config.toml
n_layer = 12
d_model = 256
n_head = 4
n_kv_head = 4
head_dim = 64
d_mlp = 320
vocab_size = 512
activation = "squared_reglu"
norm = "rmsnorm"
norm_place = "pre"
norm_eps = 1e-06
positions = "rope"
rope_base = 1020.0
rope_fraction = 0.5
qk_norm = false
attn_scale = 0.125
bias = "none"
tie_embeddings = true
parallel_block = false
extras = ["a smear gate", "capped logits"]
init = "normal"
init_std_qkv = 0.0365
init_std_o = 0.0454
init_std_up = 0.0523
init_std_down = 0.0523
optimizer = "muon_variant"
lr = 0.00562
beta1 = 0.95
weight_decay = 0.0
lr_head = 0.0129
warmup_steps = 200
schedule = "wsd"
decay_fraction = 1.0
decay_shape = "linear"
final_lr_fraction = 0.1
batch_tokens = 16384
seq_len = 1024
doc_mask = false
train_tokens = 164700000
steps = 10053
dataset = "wikipedia_en"
Each number is 500 + 40 x the weight over its row's rms, rounded and kept within 0 to 999. Layers, rows and columns count from 0. Numbers have three digits each. The size before them is the row's rms in percent of the matrix's.

# layer 7 MLP down, 256x320, rms 0.0521, rows 214-255, columns 256-319
099:493435457558511568529450387559521483497461539532486493501511458562482562501508555489474503481424519470524516455445427527515480479491535533507486492529421529444518494510545507512495505454440497
102:489469470513511505494482571511433550490431506512397492527536480529537462439558460486476478437463536499453547565535513457505482465488463475522540518468552478555584452500521447499564461491502514
097:537478531527404459436501497491515575484467449453466543502542486573440520514436460459466492480426503508442525551542538486573555482394476505505575535480493461503508446515500479507451497433463483
098:490463465505476500529492488526485473500506502486446510445518435551485448509467563451598503502566518488484574518549561497466585585514476493500453503464520548456468564451481533529497459441464569
093:523560467479536445511515453605440445475461522506498543521549497510541469451490493513486516518584443435498492493430486519539535459541466445533477481538449460472489520540570467412483487517482587
106:465482455547541520510538473459501474498440521478469562429528545438505554477480544545452574515511481526472520424536422435530542539473456511505510492549468503454443600509535589488523553394480562
096:529581533530515546509500561526509508505501556461454452467475542436525433461460562557578520572459508505495505541513428529527496491519504485460494497409417537419563480554518440527582514486462578
101:515441539411535460509457523485433458488534543523473568542505520521532471538467490535504523492546545438530523427486484536568467439593480463515493507558404538527573566557535513439450441489490564
098:511475486494452510496539559497504560551481519541482602487442447554488498469498560545525488431560476506505464436501503456505475502509493474527490515512495500509512529540563464520468512430465502
099:509504572542504419566486505513527475456485495476446534530496482478558481476494464467488543487455479485428450522510530582484456496446508500591447525481501547487522544512424547472497480569571448
101:536582493548542494468542516481639508521523481536545537507443482489497490440517391506501551425520498501513515495567517475486451567499548492463555440515471458543489530518513543476503442503539498
105:519554536510526514420500467507511569535520544506517479520475461519460507467516517466505578466562579511465494529431506446531436466516463460592586543517508457481464537458484479479483595502461535
109:506552489480552506455460461500494523483479494550509448530484492521488487590492441517519438532479505477604559489482587507463482541421451484496461493453507490473520494447474502547591498527473525
097:527396530502470494534502532514508463484508518492495537451494461516559538486592509500579515520415549601472499532536443499468416531488539489531490430534490500550451486416544456445541460446472499
101:478564461554485475512453494555520505562497526448502468483547478540481435462487555485443519524527482424470513540441504535444555525530479441499541481529514517494506473536523598476461484459591468
100:514634475530498438599499440563404489502499586458525531534527514550505445553430525474517454436401542600504495526535488439482523563559534473503503498479481420508480502446497513502524481476489450
099:577506478503628432446495527501485502539508469493565508549497549457483489535466498486547527518477488490566522543541468528465499498514555506557530534464484449458533483498554490484433564514485510
100:474502455462466599546515554437511447523493512473441431563559509518420519481462503525490490553449528583485477497470496447509504479515561486464507476554452489480407466431502464511586506486564425
099:558474436465520403442558529443461498510515518501503468548503461474431551465469521529530528548473486550510492487539443526481488534490556559664450577485517503440468485467484533538550404555518518
100:514552469509476527507552452498483430565449498438444500462460491441480492487511443473498466454489519398529593445519504439472447522509478525479499489503502499484509526439469488472478472426516552
102:436420541493532506516514505525474464490437480505472506508517471504495524537493491518500465516523512373463501456494607560474546539538413547498512456534531512558467539490463532481576465524463532
095:533534523542548429548457499380431515457476574486491502554501517508484466542521519520411518513586503498549455487465484521537486440582521562542546564498513562482480467534474524542514424515534500
102:520462558519550502524440494503467564491482468521444491433457503486523512502444540492471481487450474436450468472533498538527452508509506442518522470558557501480461529506485454508513472528516509
093:507585508615534515558498512510430546559502476560475473466506530523513483535533483540473516458512465498533518474580475576419543523491531453495505450394520535481512439553426508505483505536459525
097:486476524499508470518448513515497457508524471477437408447508504556560497538553478426463514517555540503469497529549500534494503535501531473519472509515468487454467495462483536477587516519482505
103:449482402587482473525497456454537515478485544478529505420458573534490504559526495524516558484542489509472543530532475461458544500552464529465517509485486593454486504484505515489498435462532496
102:471486427522457496523573536511486572447495503491522498498489506467507546475522438496588597499431506509546479537521484560468526454468459454460518511477439458520509432422554437516502500480496421
110:537447508441451474519504488459562529497485488490494513542439472479533538555506541574502486546534539542454475515509461494518533460517463531497489513562418482571507466543605508429544542495471444
096:460409495576520533542574484497500473516505541490548486487519504511497455536475540460454461510401489415525513510486446546493558480517395428570478568524506541497528490536501478561525493554479581
103:518478535474472482506465515485458554480461465524508517472450493547549513477489555457512512516535460519517524434407481514517583511508490469567484476446461566457445545465521430491537537523475433
106:454560578517518558514524534547488556481527498432446503522483512520506494473605473509547506505469585492490442522545481536511574437520503504523519467463502485501495556459492515527468475534485449
098:526491469517552506533487464455433520457481553530492479485514497475418570534491523513517578518478490545528509469548500597494458464533472525471489508528483465541536467491456484416562544486503501
099:456426430546534505536492503520559524511496454446517518515514517495508425519529450449459468446504527484541433537566450533457536474463450448511588480519471532563468427528518458488552463499535499
099:533583554482456466469474506507493456513476475526422579471560435519486488490516474510472471479550464455492461509473434518497542535532537559506485520487544382529503518456476501499499583484549423
101:441532609470505441503502408521574459522499542602514497519542462501507561486518471478567497436505525480567528584443511493483484546514477494498577520529448446471513473550557452549519504577433468
098:466546532467497560591405500589513556469487534519522520466450468474518475443496427501520448552502483543495438416582499436485481442545569563554496513470513515528517467511521486552512531575485576
104:485476507406452511517562523450493491420474536412518485536429500498516472581512558458395506482540540539467475595466548513469558498497566553493503525517464527491497525523504482460497563535533524
099:463535533565489541550523468525515510519550504439525567620502475478549526531518507467475463490523541461385440446435487507596456515466484523555539475462475507517543501580538481457481429449465457
100:551512487482525498525472476431444494465485462495436473495498472557471488507457493486404487423522451515483460506527420537458512504505483524517533586637485551518547533467458488441536469505485496
105:472491488484522510509528543486566480496479486420507510538537542549510510538498500527550485500503504495529530546489479469487475498499472478515459476505626438508556528486460487544452506481515460
107:471405475539498440506495458596562467506535535496589539471510566461500498509474494483535509525596437566463478485400538477591533488540482441557547521470500502462545470507463538502511514490499502
096:443513499465411571498426469513443535482555511566451524518502419505494469498426533535453505517485498535537491487507539495515453484484393536450488498540578536540546534475548527458530524491509509